{"n_layer": 16, "d_model": 448, "n_head": 7, "n_kv_head": 7, "head_dim": 64, "d_mlp": 1792, "vocab_size": 32000, "activation": "gelu", "norm": "layernorm", "norm_place": "pre", "norm_eps": 1e-05, "positions": "alibi", "qk_norm": false, "attn_scale": 0.125, "bias": "all", "tie_embeddings": true, "parallel_block": false, "init": "normal", "init_std_qkv": 0.0161, "init_std_o": 0.00284, "init_std_up": 0.0161, "init_std_down": 0.00284, "init_out_by_depth": true, "init_mimetic": 0.5, "optimizer": "muon_variant", "lr": 0.0109, "lr_mult_o": 3.0, "lr_mult_down": 0.7, "beta1": 0.9, "lr_head": 0.00429, "grad_clip": 0.5, "warmup_steps": 200, "schedule": "wsd", "decay_fraction": 0.304, "decay_shape": "linear", "final_lr_fraction": 0.05, "batch_tokens": 65536, "seq_len": 1024, "doc_mask": true, "train_tokens": 423000000, "steps": 6455, "dataset": "wikipedia_en"}
Each number is 128 + 32 x the weight over its row's rms, rounded and kept within 0 to 255. Layers, rows and columns count from 0. Numbers have three digits each. The size before them is the row's rms in percent of the matrix's.

# down: layer 8 MLP down (transposed), 1792x448, rms 0.0338, rows 314-373, columns 224-335
# up: layer 8 MLP up, 1792x448, rms 0.174, rows 315-374, columns 224-335
down314 089:104126125148148123140111099153170184150100155137139119133153079128123174151130098150097158101145169156170154140094081106115127129113112150160122146118103112200162113213153110129116089131152107162160090126139178128118043110066101095097108071136089139172129118135093092135125136188104127181136130104096175088097124114108124165131156125103
up315 097:074180122094090143128104139183143129135147122113111158155154196148084150116152072137134154092177116120150132157138079103128151146085148171124151113143104088104117122127152115123188124097095075144145087133136118204090184135154138047083103115159123097115112109147112120136195176100126126163096160108162152105099198173192097133117158137068
down315 099:111065141131122117158152125120133140174108174115156091113163085175055123065140109147109144134109101170099135123118075125113135086165117161145133144165117087044148155135120101137156152124100089107123084189171127091145068088118109054123106104138146152148098143129182143110089126109150171174144121125234136156123148127149092148138133152165
up316 116:115105143125135143108155136175115096148111104158100126177076118137164123091078088135147147177122039115099114114093159134165146141121122178183128125107132112178181109126147122122102106135092148126124131131133137114120154074155101180079129160106144167155116132102151156116046130142155100053138112163156084132162133110148129119116119123133
down316 119:165101189091144147158152119126169181139107080110066101060211130145107151093184082140122120126081131189075125140132043104128127132107098122127129158124130086111101152162178096132112081138152116179109117173149172153120095075136156168107149079136096112147158096129089107168133127174164120111130108130194126084137058135190105100122103168202
up317 088:111075082073066163118139097038121197085103161131142186153082129158148151124067079121113176141140133126173119112133101154157069184155131141100108108139123163150157110169101098115081099101145134095106116117111134101128125101135125180136097116088158153193101212155178098052142123135067161091132132128132183149130121160160114151102131096097
down317 086:133178116123182093128142140139153116183113117108092165149082142105157156175155136096161138137086129146180121181094112070116102084097106179161166080145053112211097075092083115116196108148145129139144115146172128093159123129092128117106145042134174047131080104107133121078131116163126084158106120153112135125120135146116098186125107084164
up318 108:165019143182128103103148142164132093189129159087140111123137126086087077148118145095096184147103111105159161077156185093129210184083131129120112102143147136117103164111098150144138136064149083167148131149110116086174116130116053116118103189161098133148094170122105103160140136152089106098148109166065114189138080110121142110131186090170
down318 096:082149186102098110080163105129081131160164100123168167117116162137126178102146122132143147129126105187135088177167124129076082145140127068103180104130042070124175151140108183181153164120160134083125191133106115119139150140184103126120149169162064106109148138100100149132148163140146054125135080090161092134182119120159074157111137098194
up319 090:135178125142173063116132143091073116073130086105115142170137102123113058153115115122115113121089173131155070100113043134129182106134126113118150164147098113142180123161173117134131144134152097133133169143118168128132103099135105109163091114103128102172117088102100143131113065104195114136112137102134097150121098105150150171198142116085
down319 091:119157123105198071088128134132159137157111078120107109174102155098120136159121092170092152137097119119127135184196115165124142108110176088136166109120162094063111135111112139159081181083107159058056126067100109086137143156124179115111139113090140112123075132079162139149182115152078103182069066134101152159120085036138103140123174131151
up320 086:081126129101079186124159159160170130150138141121110145105122183079110111200112097117151120152166083123144173136095130133143146175080133086059117159109134122171097136140149098158159193141085120144073139120116203094096103107118093129173169127149088149122084125130143146146097097097133166141199117170137107145146156173073109107124161114122
down320 091:214132175082159110109109112086111129167131123133111112173146111138130112122120094098112149134127138161179073185107109115115130099117111120126106177122095103067114122138110081144103113120058140101119132137158137146150197172188123196150072163132126100162110144117140125110090085103196148064113143147118109139120125152127145115118061087125
up321 094:142074096113132120167137106070120145118131107096084115128127031082142080124150104111135115124169159161185168126093104195104159081160175147157153145134114141070154148104149048081167138121085116138137134105192155146127114066107116113081155084133121101157135176133148120154146083157114107177148134145177093133132120097078173134145111173091
down321 093:161093116186084138133158076164109117114127181127085154133175104090150093150117157060131137039102111127118138141110109085118139083126106154132152134205143110138125100137123126100193079050173124130147119160148139096146117170116161126113153082145199118106139155163070071097116094088133148095101123117095073115135134203126160152119173075106
up322 110:190083120101111090104129179111138144077125134168090082116078153174116154102142111229143158118142121113149123109155213119121125174094151148134140133126160131127090148124096157107172124105107164083163141199159131094148106132140176099142155098161109126142114079060066115126145114116082155148179152100085108129148109095178148115106163083063
down322 101:104154052114106127155168166147074154137101117134124174129165115170170102119173124133118116134117037166125146132103114156123142101077136163164146078118108150111131146109102140141102134153105083106148110146137133102144118103150134103145092121090097116076112138151165139103106071145079168092139124107104157157110145178066122171171087122185
up323 086:130156143138113113108114107140132132117103091106161140147096179154113173172131165171077140148147149077125155114110120116175070150090127151115128106154128102097124161140140113147128125100146144126101136144136151148110107119129134124104145120140143133177166118119155024100167136118148197102113163139129118122191108171147122115095136145091
down323 081:086147156137151129135148124135074082095120107140119190144172092188139108133095110115199158049094142094122142238106157163192070132204142185128151121104151064154150115162095087077078146132096139152135144136131173103116096139072136095113142158098168133162118097196109125207129144149132120104137103142151152167103119121168116144135144150173
up324 106:082135117134096111133086125151059144141173074164110175143108103100152116116130170142145122140138157176148107136091134120125117125149079129090080188138104101069105109159109115139146140108082152102082195102100143103117093119179146185152185207140124113079140088112117145148038093120177068156121144163133170146146109094086119118093109057138
down324 103:217173150093098118120162169157139118099185096125114215123058171170072140095120182127096142106078138135110078137156127070148134122107139115122133111130146145159134097166132105066109182128123133123113122140168097065080118086163159153162149140159118116117126163122141156175086101134108090132132141150125165070113094153114129158185130145145
up325 090:178177088103129116073116133117108157144131129136152142174132107161178042139115095094152168092117152116110146148081165143171110157093119077126090124136115145122152106182135144106176129113131123127124124155151143163172128133192116133155077082088138055180106119085128143130063159142141131127109166182101147135120119055117107122119133071121
down325 092:118171115145103126143046142186153145087104117105090115082111161144090167136120123108126121106095125072148124098103042144091173096159119106134174126096124131153098100114146135118138106172144129105148113067116098080124120126148123134130098089125101191129133120109146158135140039163152093066156080113081149116111121129125114192128088063115
up326 110:169134104084044148174103130130151101062173149132159118130123155103105069097114148112106174147142116097144137139165176079081142127138064150090083179142210114127161115054176143151133126129169133090080139205123118075094170109079111104079175116098139133097094136092151054157100074056167128094156147117053128099119130152112117112130140088139
down326 113:111119163082165162150091087154138123136126158122131074109089126110118021063091100091167134157101102105089135112106126110062114082137096152109105135197164197104163156111132137171108130145131176146134091141131142100092093161143064150113141179165198127118102099083132139193108101097204147114168100090080107091129139096151103119093173131130
up327 101:180182140125100076192127166114130078154124119119147171142174120112141161192144122132115115097090104144139124118162104090054132145138120082162143110168122191115137127128162140062119083154171163142095152145091118136093160161079097091134080237178153111173140138148116144155125129103115138123099123126143150130135150128130073136092143083111
down327 093:104098161120177188129118140166143170109143099069159087093187161110133103153162161165198091149132142130118113175122160107084082125141129036181107074100068131123110149123121068154136153079139113167101096140098087173066112116127138143089146132158142113199103094156099145139170150166138114174157114126131165137104083144071085100120134167107
up328 105:144139127055150114085102197113128137092101179091085094133140112124156161136082159169208152123104117080055152115101157098126169126174102104110105108119119149092085030123177167142139186116178143124195165156100104145112141111077146076069120167134137163092130063153105120142092140130100155170140115060126115157150141121093073111135067121173
down328 110:172153235156132120105084099152157110140082102122150140083118155112109153132100154124159100156132134101114173106154119131126160109071142155122101134129197153111087181085128072183184102165121156162179100132141097132098108179126144128129073146116156114185079125093095124131103155109158162142109151121169058122166147082096153124132129146150
up329 094:140142132129119093126155133133132116138094140152133197130119160179170201137102105102085124094134105147142113106157094138089085140200118158113097106111116103145089161182145121133187153136167042192142152114128181119225154131130114084127096101116125159189149144097091170111150141175143064123140204105115175117091138135136155142171121133116
down329 101:155085145086104102137127136053132137098122095067117144121205142077155110086149180200133163141147180207149118105170105113122179140131135191127113112146183000152089106132082181123108158166134101111090110160152149128118154119153129139122106112163101155123139136103109145169131138136131132175152133099105112081160132134129114160099106123066
up330 101:152143130140084080161149104130135134070158175079114131166152110143130143140122093106097164118115163171049151070141115143109132137142135119113133104180152168119144157161203176141162176148132114117127156096111127074145128164165105116138139162118119081150121101132130179199195116111163202145098109106114160183143107145212118129070104052122
down330 100:181205076048137159121124120096081092179110090132183129153173133170154169118163162103075095119125056099209141140136134086194132121119136111134132151090139137152125043081103099107141100079103157161167105082111132148118141130095103155057115137179091182140140160161152170149129073140100138143107114096106198139136071103097106124210125147115
up331 089:186057149128158152089107151112139131116110107185100157149151125138164189099066100138122070107096083110064107161104129146058065076116169082127078082168138089169098078128109122183103149157128108103151158121156162094136146134058153137142127073137126145146071150133093151118150083139118120119111131060151089167119103151090199099167117166096
down331 092:107147137100079173127080097088139090145109150183117129083143143146173157143109179122104114061147114103174143111149143126118084137090132111193193129168134125123122115132131130153154126093137132159172144185109135153124143140128148169119095149063123130108158136169130079126076200116147117129135112173152128106139124141123055121126211076082
up332 092:119137128163117104120129124144113136165194068131088132125140141071101140179093120083171137079160140150147159044112158107099116103084051103098117092094123077025124174090119124115173090111185160151123118132144078140113124111154172186131152097140155136101131077104103099166156148154142138178086155114104192082157160176105130087086158074156
down332 091:078136163124106054155080116091156135206148118139072157046126050134156080095170214127142090114077121108134134122186108154202145183190164123124135209120087136155122103122098128173123168164120150100128123147130171144131151129076143081088116098080146187158098139144126095129106176173116096119169122103110125198041110109153122125156137212109
up333 101:148143157057116189186110108139114101105176171101129161160080094148142058105093098117095117087174162096096117075145114089154081094175161153096208073106140115096100196140151141130139119057137079144132121175147154152142141151115176148126110132126089157167125158136120118169106078086181115152188153097112154158127103113103127140078101162113
down333 100:114164103089116147219115111132126055134096150104095141137104115173136076128117152144146117106164139169055117110179137128119169090138148150116128135166158139105155093153095125159099107076111114170129112103163162149087136111096145136122100123131112153183039140118153175121079109046161147103128139113167084142148147087179138131160158096170
up334 117:152132060140109131070116147184121161158081130135153169112146108150137152192139114146084128133145094089185159098131104093104108153046128129160129146144075114124150146110118159155122112170122092121151079126109146096148103162141122106129136186137134140133126182098113182109066151074078196174152104119121131095101141181175127121124150101138
down334 109:129158135126142090150095067104098103096114093138169121136177158173108088158169196107116113111104134098184144135198064147115083169135184134131134148094097100154088148078098165128134111172116124165146145107146142156151090076145160119104147070122097104153116060137159140168110153147094081094085138167107138086107147108142104162132126152107
up335 100:146153151129088132089199103097193093154094079118178089122186147204115118124130118074126132180151077073120106120097144093114121147120082116141181122065098106132087185148173162097146126120136131123144113200125140115094114119088135068109134176105112056115101125176154127078126147182131160174132149124098119115166116146105075147141160083115
down335 105:128141148117140113167103175196098141092138094126075132159055162087135138135164134132102116089072083149139101132111144123126151094109174103120105128129129072092156067180069132117117084100140158122092090107161152070156116112160112186127193124143174169151082153126139144164136113137152142105118146144125158160142150123142100115125107130125
up336 092:053177113130195087097118086134108115130147090148136124084070132117174139150171090168136155151122080235089170129161145154112144106151114075171116121131052128125132095168062181136101126084113136120107168105181154199108148093134129143169176194139126090165111132165138153069106093076117131155071168156167132153115089137127162088071147164137
down336 097:141182152130149139096162132079170127103106086129119150158137085168118086115113162135095196091103109130134138104156157066068183127078139197170131106198112141100126114169130168126127136120091158135086112146130133133082127190071104161099104085113158090128125128137107100162222110067137175155136128134194129109104150142084144119149134072083
up337 102:159138158150088126155122152116118151121154108144060135093152137162178135129101149116131147168174111115079132075124125147168120150116128123067108115128068087108130137063131142130159120025123136164132099115114138157171127135074091095176115118114164144137115126112137143087126167183109171121095183098125137106133093089128098213180098163149
down337 109:114066123179093126144105163117112165141124142108084098145102122141122140188145150188124128133129129140155054187147098184145118091137097125175099146128102167041131133134134050169149154163111160121116151141188104122129096076137122122174125109142049088129069181128196151209130099089098082106115136120085111102147128115132140097183127096193
up338 094:109152142098180148040091171171105192112077112161179172132110117124143111154143120137132160089154121141194081073124103145143092124130137163171167138110165140106165109126089199137116162156109114146065057129092122108139113150104137108194119160089102077077139144182110161109099177173117085153166071096070167103154130171102129087086169106123
down338 097:186201136151090130135150143173147167118148123144127150145138161112140111127125134114157116126066126104131116187116120134124131104094088162151101089123105103167165178161115157080125162121120113154170118116064168156125112136126111118126137071079086110105176148138202114111136144171077086108153082162097108079125113195152154124169133135187
up339 111:102106141133128055088130160150099078110182148093104117127117160073166075115177154176104116126131144201098130140140135118110118132116186085123096122187064139108117138093094124168166096077130055172128115094143075124199110122112192166125103159141084140085197080067105106073149124134110174117160125101220088107084105105115158119104137153148
down339 119:176122168139180150073208206135090074145072123175135122165144202125121072150151100119121133143113108146088120173173120141083144137126130150121112154186125122160117075095120151220162144029103127139148073168150083156118094143089190150171112138101092120060127145119111118130132091091165130056136146122158130166097144210142139193142108131191
up340 083:137120149173101134107216167132143161152129119152205133146123149154168148131121170164124152074145122121183159184128143134213148156191094174062095154155071182126130155063134090175143088147186113134158101153184152133142130116178154100129173132182131178119179095117161128138141152114162101123130115134080109153091115133068143108141151134111
down340 091:135194170156120082082094097133142098165158123166115085079157117186179100139186103132130099140081084152088196152099122213088113123118116131169208060128129136124142123061117178089121113111132119123147159105116122139159108114143175179100159157140156074135119158087107091092134093134171162119147164150122131181087105140091112148092099174121
up341 102:097099130118113113121120131137067090068099123098145159098167164086109082102107121078169080086166117099168116151149107110154129119129129092165135140157068135121183173173147100111130212134110123073104129156066123147159156076164193103133103120147124100098167063192161132141129138143167127118186102144119090100147151155137162128117130184146
down341 104:154138145151066184100089121161145126107139119104144112131143133180136160112057152149150142131143120148170053139101137061074139109165126096147126115127114109107108150163146157173113209148105105120105062101115111183131165169098121141151102152128146138169156105161161178148104163102104160148139134126176158151199104159149163092137154084125
up342 096:116067106140095166156141159121089152156131102195113136133206131119087119129137130150169102172104121120121155109081137091135107113083157178124134138168138196118146139077090064148135111139214133083111161154114160147162130133131057099144156139147159203045128121105179197146082110113196127123125125167094166148120146114164148110131118147151
down342 100:089117132144152055152117145133146196133101181108175139110087152161114120083148106129133184078171117089101138116092064144149115136183144119104081144060163043111120138105149167101151198153081202100145111041117170196092125120106134141131123190125126085182152150129173050158140149115108111135119093101154087133055120136116137193113158052133
up343 095:146147179193112097053039080123179192143145131125170161169098133109111092118175152129187153143110111120097121115139146161171173136104100112127095124092113127149093170125146150109104181117134206161131130128141079153124076112153132129127137107165121122122139119136097173159120095112103157101139131170088158050055108134051172111160119099093
down343 099:163143104135117081152178128164139118146069100144099098115216146152110118129166101108170147177113097114159087111071150130139135108124179138138142127102154181111135117127159140121142150131142187066150057099111101108182063134136112110143125171095170082077136106171129170156111134109064124113165121173087158130106146112094166112075098096141
up344 108:101185061095111138098152126159137153126147126129111146118191111092145107154122124112160124139182095068165133189131135147114120099161100122139145133130114074117134169102160122142127172057151138146135167146133088117103143175144142155133103099125113156113116176074126137121153197065133100157148135144208141130115118154112171091142120103135
down344 109:103113102126083154211074099173105204174103222155163154123140122129212153102107143059155132097182101081143127152101120144166087222168177111100168122148163201117122129147132128093192129114075086147103103094133102132128147146061056105140200144136182088162150139119081136147118179125080123148110145171141122161058140106140127115138125142137
up345 114:151165133100123063163116125165124136126161138146113171101082152119132126130111105084119130105118129153144085082161069141134111162108143124110144119109133145160110148142116130149134133127141147122120149148209138181193111121102106137122036123129091168138163127080150149131140138118153113143161147111163147100123135073134094080104087122140
down345 107:119150063150160136171108154204106164145065158125060114142182085108119117135179126152163116139124139107110108118132087171114118080177118139133162131150128158083191111130157046142127112142160132156108132124085166168126067174135125107105183145139164044179090128189114103047111139117094126134089107148062127173091112164114123112131120094142
up346 085:089112088114123090191157112117141115130115110108088155133150127075117136109168111179094127155111086113165168104117120136109168087150222105122100113135107163113086114162149148176160125123074150096145095124100191195123130046162097088145135157141170129152174139103154134171146103130085170158128133107102091128095129112147166146085117119125
down346 083:153079094137123178063142111089138172172142157137125121131162163180062143152141157137118109130068156157131112111093197118102151126073119126041180134182123072084184097142151148114154121147200155092141102175052056076148092150157123143103168128106105145119156210072113096132094123124121132140107158104100105137097145121107108115102080065169
up347 094:139080070097072101182135176139155142141121127167116139210076133106104114069165128134116179130085129111163107177122152154096118156048099155137126122113088110139131159102057143118165146145109163136140085162156121102104142150110046091117177074154144133100162109122103149101115143107125146170091126045100105156191120135093133119128197126128
down347 103:129168121131147151115083089141149111126092125147051182102122132176157171169154128105106093108151214135177120164155115113111111104134102114100125161130085096145097082131167076128189148169145137108095091131153121117136131144151150128040132154079138143112167154135188082134064139089171084115137095140084124191145196133083161087108124074039
up348 102:118185129102137149122129088093143150183135099032159154090114094150175099137064102172160121128063184133069049142080130151118078115157162145075141117166159134123099110147131089123133084068171103162203148133147093160106186128114123131101164201148135090131146132106126119152112152155121129093176126130133111090155148146114089058155107193119
down348 102:156094096118131134130146118166123128162129107192146117120071162167116126126136102131114070124138092184106152121164197108073126128155143140124130098137116100148110132099127186141138140168119181151108072101111142098105107060130139089135127104073155161085111125126146108116104122140186146134120160110066127105076137130144186155110125130097
up349 093:170040123154173083131129150159174162125110128088119131067116083105135094121190095054167136135131151133152161096079140106118105136144106092081101161050188089156163122085093117122123143106165144139127106104077142171108183167129147135075122120132060172098146166098075086176195113158131198076136048121130165147111184152149150072133073107089
down349 098:138133135133097154103102164150133143140141141148113082098100137062127132115091098086057166128116135093134143201156113141133147137167120058122103180133190150086163148156124109167089160132130162091123107166126139176134153181140133161141084100164096144131136109142064122161169165174064117140100137102147091119111112134206167140133074154077
up350 095:127096175166043103123123146129128113111107083074107116171138076123149065151128124165150062115102166104095090165068179104093124159104147099150122121131114119145158154149150162080151155116140129173074091142108094154083094170089134205094095140148134135101098150148128110115088211083189120105188101156126102120096123107107108139120163097155
down350 091:149107082087181106129078143134140136091149101122111137101147156105142104142129135177107134129102122138102145161079151139095172114132076159108165140116125106116128137177121121175097104146104126072168106106149108147102137114160086121141156163160073167111132088144096112131120090167085067166122137129168161133144112197137116156098132134141
up351 093:140139145152082117126140128048133106118094162154158142120153192110090080114097132177063154152142151120113162103128118103157090121145156170122135136073145140155129064125155114133123132129132138101160104121196119125124168128125058114098109160150115162076102149155102154081089121117118158122159098077110128140144103162113136093199085112105
down351 092:087112161068159158185088133170087053151167180139127100115132129156080105120118083151129125156156083140181116039102119155137123128105084168092137107146135166178124115123162124168111101136080103106096143150143112124087102051163090159175118076088107088144160106142163129117107173140158110081164079108139096109069069132186122137130174204140
up352 094:119111085138181114176163144112130075146144101159168142124149088108156118055141110133171132147101174173119083099115144124167120100221167136192158136119103099144142098130164142089126126111195230156159112159146135099132140150141069150154095091121103162123140114154106092188099154139137116149118089156072126171131134166145125140179123139076
down352 098:045098153106126150166125143110123129120089158103132120138097120046162126145089117131128078104157131129155136098131115084131092108075190122172120102146088199123097136089076085200117119161084089162144090107123135145153113168156147074127088155122164104148103123087129154158154135100087130093109166067183058181127161095113101113116110143124
up353 107:043115063152111141128151166111126095120103146193134144144128135160161186154160102146095131129152126091091084112116095127108158106142114139160108180123118090121160138113095084186111108095101147101054106145071079095145061120114123138166163120169109143167190156080141121143093087140133109123093080094172111143120123122148149090073106175086
down353 100:162157115066125140133192134125119167092108096136138132119162158165114096122147102107162132143089174089194150151123141148105109143138129176122098109100177128087090139175118100125175188129113085126181147145124098184107077147201156119169126100126102136102067091183044098091109176107091090096107169132126129150103127121101120115177154143157
up354 099:071095125098100126138173116194110151178149155130138107188150159062085115130127134151147166138080204164162113140125178119148142097146130151089081125095091115142099142111061136158112110070139172158115053078115054156134098153116170133081065138147132131122147130158161091117150092107122157180078044095174127135133159123166137149107150108164
down354 097:120128181164155130184089093056145120164102140083110184169131159145121140139130143084113144095146080100084122079087120152076170141143133122128136186146140085115156146164133088178129129134136100146127168178114126168165154140122150078144096089088148123174141076120096127116097159127153158097111120161075156119147150082125065095133124149111
up355 109:148124107094123091129220078146094125091193143149107124140171147097115170134168046150108105101118149148147204141132140069103159129168121145174128164115110135156123144121119139144150124151080119096180111152144117138133144132132100144089119154149215180181157132093126105130159112124149129114102106150077124134159110103139162121066121111137
down355 107:095087152139175101108163133112156142148133150135179173175149107158196141194133111164171059122128058121185129113176131116125082150123120145173087142128119180122112141085060142164105165108121084089093175100164183171128120121140162115142145103154178147171122208147135184137197155121101129164155064130121139124132119127159093176111128101104
up356 094:107180122101114106116145096117127161092176075150115163094169188195112156125153168179114164126096117106064079085069100150142137115087109140127170139144136173081130144158160163052117141158113141143114147142137114103107119146175088112134123184082143137175200050126141119134091179168183110130162141097179104090091154107066094096141106086156
down356 092:141130160159157137130148100138109164220182037213188128118098189115147116109141112134133087107135132101138121177150101096109071099134155190074090131116124192151127056054095116162139171122108095156110163160127150117170088105103136108170128135143109130148126144124142114141097112137139084116149121126136123116109154117129108181104162156095
up357 093:070109111183090141082109097072151093167084094157097140176071171124169095152097123123163148127151084121086146134115134119052179131115097123174129127133048066131120139112144087163065163106147133088112154141165131122164149144146131139109161135134114087184131146158142098122144125139108150146106166096152127143095115188155058145193110092149
down357 090:111113118053124106186173129133138137192092165123156120078082095107086145096127145163052102075151190070164146126118117153066209086112128158089137152109159089129083137148096163195165146158118088195126104091151167109155084123191142120162153137119132155137134054117073155098135126093137133162069121078079176065121111136129191117122121193182
up358 090:110162098128164043114088136159120148124111092154145151127103130141137185100098134089099129110138139131103142164087125187188158130146173160166127148054161118158137082126087150222154090118096106121128109149182163126123139124174116200117142159137109107102165126116096154109133120130081113102141161142126197110123151215125161141134083214091
down358 091:120138102137087077136153156115173121124092049116110166104124153148193118186107181179087179121144117172156148102161145110119175122103076183163173131131112148102132100161088159148151140117109130111171143086144111156177111125074158141193165150128153124176116158111152140129182134135138117161156117134134105109179159138139167105164151108158
up359 102:171161132115075080139171146073161159111072145124117180147103091169119115146112101050112103083127177072061161093118132131177110100151202151138172109158139126146076120101135180066154152124139106185069165141122077111143132143111141172142098131208128075156124129074127100143149099116096127191158128160126114191129129113112144174100105152106
down359 107:101116172128185107142072096086106148103156167109215161119115125161088122147153137068147151096124111090107131164152119152226122134129174150093108083178121123101148095082215110125097132082174131129151164139086080096112090148146119149170090105111132114092137145085119099131137118124130151148121155159065158097076122084105109120118145124187
up360 100:119081146091077113148108161088101138114100126170159123186163143142145182166126129189146160156121159100127136128132086159058161089152121118145122149086054123129080123110161116088167114147123096099139121114142100099156154155114116082175134133122173095121131134195146090112162139124120124114123160116160144061099096125160148120070122152137
down360 103:145118170123132111143167165159090099162146127132035152099108141079114107109105106127129099142134098144136163135126150112085157132143106125139177154156156201114157123173157114109145156154158101071116153079159116071085062148096124136112130133113133102167159150130169134092107106105061172119137112176078154153119075100117126101154141134144
up361 098:130125072166097167111139112060165061140150140055122088152147151134103149084106085186100107095142172098161194130117120104148070113129160151178152053147149154140142142163143109137125112141113112087187129150138099129137125106140115077118118074158118125074166145124142084131142153108144130132082180059122102134164110109132149071068156118128
down361 104:166127145150082130136153119121151054112144157101114122129134093171134159109123177135090110186069153133175097081155153106144110117109088111092184097147120099120087109113106140095121119077116125105120152147181130106152104148188120078116103123082118117141133115150117110163078184159115139085150170148209063137152201147103142116051177129135
up362 089:162078096124127184124128135140099133104089132172136111134134106125154116144122154144126119161092108135097110122136130100118130133140145072149168123162074135132159062093147096102139141132099129135147171201173073150095058144172148147158154118110087090081150117101067205105134154068169111160120086119081221240136189094130108119102160139172
down362 090:142107111109082085210101121141149125074117123134139138159136099151145048169091049130102141124049207093121124144144116152137128128156119107081089147122131152074151137184127191138048127109154095124153103082168186106141155160097090122105068112182136183161140175113164116183120128130149118092142112160123126176091190156142128144111110053123
up363 114:100114152192140101066069105141146101137113099115213118118105181054099183176156138157106104158167069131154157141142173115145107173183176099091131119089165113110074153151111105141118106082102115123152130160162140118146130120137168166148123176164115094098094116144160126106125088151078132111097092102126174173094116088116089078134144179147
down363 119:173128135105060114138078180182132124171167121135065161171106111121099118129147157100179151097140140160135116154101094133122070132122106105072139106108094027065153088142132138132170144110111147172131159108147143147108051155136159143125197146085115086116140108182073097179107127173162095146083170100126099043090142136130131116088125132097
up364 096:111086108109187195205094166083137117135132109122153089093155144140145134142097120035120076083123118130163179151168063083130082126134121063093165157133100136170060139117162134140116142130123058086139071165114186136129165115167109182119110163164154116116128121120138143124178116140082132114132100158094056114087110069147116189116094128186
down364 087:066104139207127135122132140133119110157127200188151167117136121146138133080125092136104027150079117201122111156149097131127161175155106161092092085151173177123136113142123088132178096075088114149077137139108114097181112147164123111045126159076167144136158142108096163095095127157107166172126117106066121152083137150116094130098159163122
up365 112:129126119119060090153141125081133121054106171130123134129133088190127145154205083110065085089145123100102140104183099144117059145149119159141108177122134095073107102104110124181152151113142114077056136161140101123094085136159136115103182124148102099136145127138172059129093148140150109112104113134147107115162150150188131125126106123031
down365 106:189077132102181157181112171097104158118110106167119166126050125150043095094130155150149151160151127159148099135094140108081074147127085092160196101138104157080119155113146134126087121129138158127161167147102082166144065169148143161135119113103116079069106108123145152130124109129084128104116157133104045136132035143142121076115165187143
up366 104:175135160141167149125112075073131092096104107131126109136150074112108163182108140103163103112143153135154070165186112125114126132156112168093093122065115217137111094043130153147114096125115142125060113131127130150135107146122144159176083157140141103072087092072147115104140065094138077149102131160103137065120076131188113160199140135131
down366 107:140083184152081105139122096138112125172137143196117143149132156116154090155087138159132141153165102179120168179150183118174184178092164141142081199162144060133153144082152125105133139180160079162100113125103100143106146103117089149188136179129154085141162116156093113135118106145088120104171126145149125121096128122186105157129107165143
up367 101:137122135177135141142154123132132130133137115098092147125117133133059148126146091147181121113102134151171159126186138115138060081167130124148140115092065121107127117151162130144115117105086173100084104130102122104133146123101158129121163104050135111112095162182107151124183143092085123132093122148127095120134087151139153127120084107110
down367 091:126147048193139074174113087137056108177093075159137158141148119147112193140143062137127143197122102116167132075056106139186096152121111082126151184173111144176138146166049122139107096077139115170148066087143145137111145143164133158134087163184096132078099084101118144086103093141101111067119107094162138136102166103140146077129105085137
up368 090:099139122125177121143104111124157090125158111151133174137161138178100100117122162154097191118152096145123109106123116127137133136048132126168181163108114083125102159146120074062130123156151160206094085131118113087156142135132163123158130196196087175056109146137115116077086134166191118110113142095135200160094151094094126127102091164099
down368 090:162118076135124086096146105200107141147144080167149127144106154085172126159183102068083074116147129151159130125136119138175150163133135104078163187097158253089120155146193136105133121127144191122087188203147128105164094110124118165146081190155120044170134049190104104141093105096130091161125167136070118135135141173085153124112118097125
up369 109:213146132075101154161138152135118120092147105136126112180115182121158095080179076089099123111125172093097156171093161094133132184152147171129204198077108119107108152101151095144121150131128121100100182127078100115135128139110150103162100145075134101075063172138166035149085104155152150104076147131136143137132174133080117059154111055162
down369 108:114178132082116143137096091142133223109107113093102110080129156036162180066176059098134093135139118088138123129140076154098128093143147130123123181129122139110135059139112152129140149072102121170127037139105124152177073179128123095142115172109140136129106085159178104147160111131148106111058171109127090152152164119138092131162133088149
up370 082:125174151134117083174174162142120156158111138123109125148116167114146125163134154117064165113132159151112175102169116105142110136149170114104114139128082091212145153125163174184163083079125161120146093139121107082164170178103099173058120161150213176118154140084122118177158149103178070117154106187179153112169124100151102126164146141148
down370 082:145121102116157141142150150091146131109075147182138161140099120147166078137123064090106142162159131132102166084116176140125154135145100155171072045145137028084131121121125110145157102155165098104078116115156141131132150141100127092134104110142128118138157182167094146054194111174124136134140178114150180130118171082096180118162054120086
up371 097:084083172104099116108176166100110141104130118149132135161107049165153101143135102090048191060150145132131145111136115163114115144091130132192154135087136157131114168103146071194111088080089067144141166206112147091161159125092121081140148108144166146131085132110162091107166128127120120130139049138062162186122109104118124163138120096059
down371 096:118102106120075109112111203136157166150144204158098098163181105142153105092122125102108100142187142183078089094122149143116139133135140163116132100140089159150100101069119160105123121109218154092092130121110129138118143140152216109071146165130128055121128138079147110157142100093126138140159169110127098122106196114142133097121114136138
up372 094:112167066099128168141116129101193161151178083093140164162079094162069147102086154105120123155126089138126121114138161112130178117182133158146105185125143163120132102110062145143154090073140150113120185137129132186077140164143140152166106123154148144094116164053110147107154106117165076173115097088112124132132124175157052076151162129101
down372 095:150111093094199134152170175140094118149159109138145172163137116086118172126168121152135154171152127124124105203170057125046153111138130115154178194144181145069116068091159078159122111086149051127167141134115100166094108100129154161179190155108167065078087112101094094067083034139133157085121142165113074111133071135143121097135140054146
up373 097:093161103114055068119097118143197117120114079124147148129130089140137123149155084083089092141082203146129104157140152180111126135141092156132169070108144158153142113084198159106120132137181142123113130142084176063082159175116151097107070132153148161158172101134113119150150082101133135010056123106159105118173159185130105130121139132175
down373 092:124141164151187127088070144125125158059118121098204176168141159128127086097173080137175095156154140125146132157090134064105153082184148175089108086102132142144137101089141115093182155101153148182086123139127141111168105099092100122090114106114141091151091140079066114137129119138134090157123124126112151090070153140200116164138191149167
up374 093:107136114105085106066102137133142213142127144145119121159101142091083199080112118120148205159117163126134128149146105161051099106099166125146079106076145125138112164066159092162123172122107134126093176148115169103094117135148184158112139128109207207138098139113180163166122125167053156128130111171111131167153111145158141098155091138109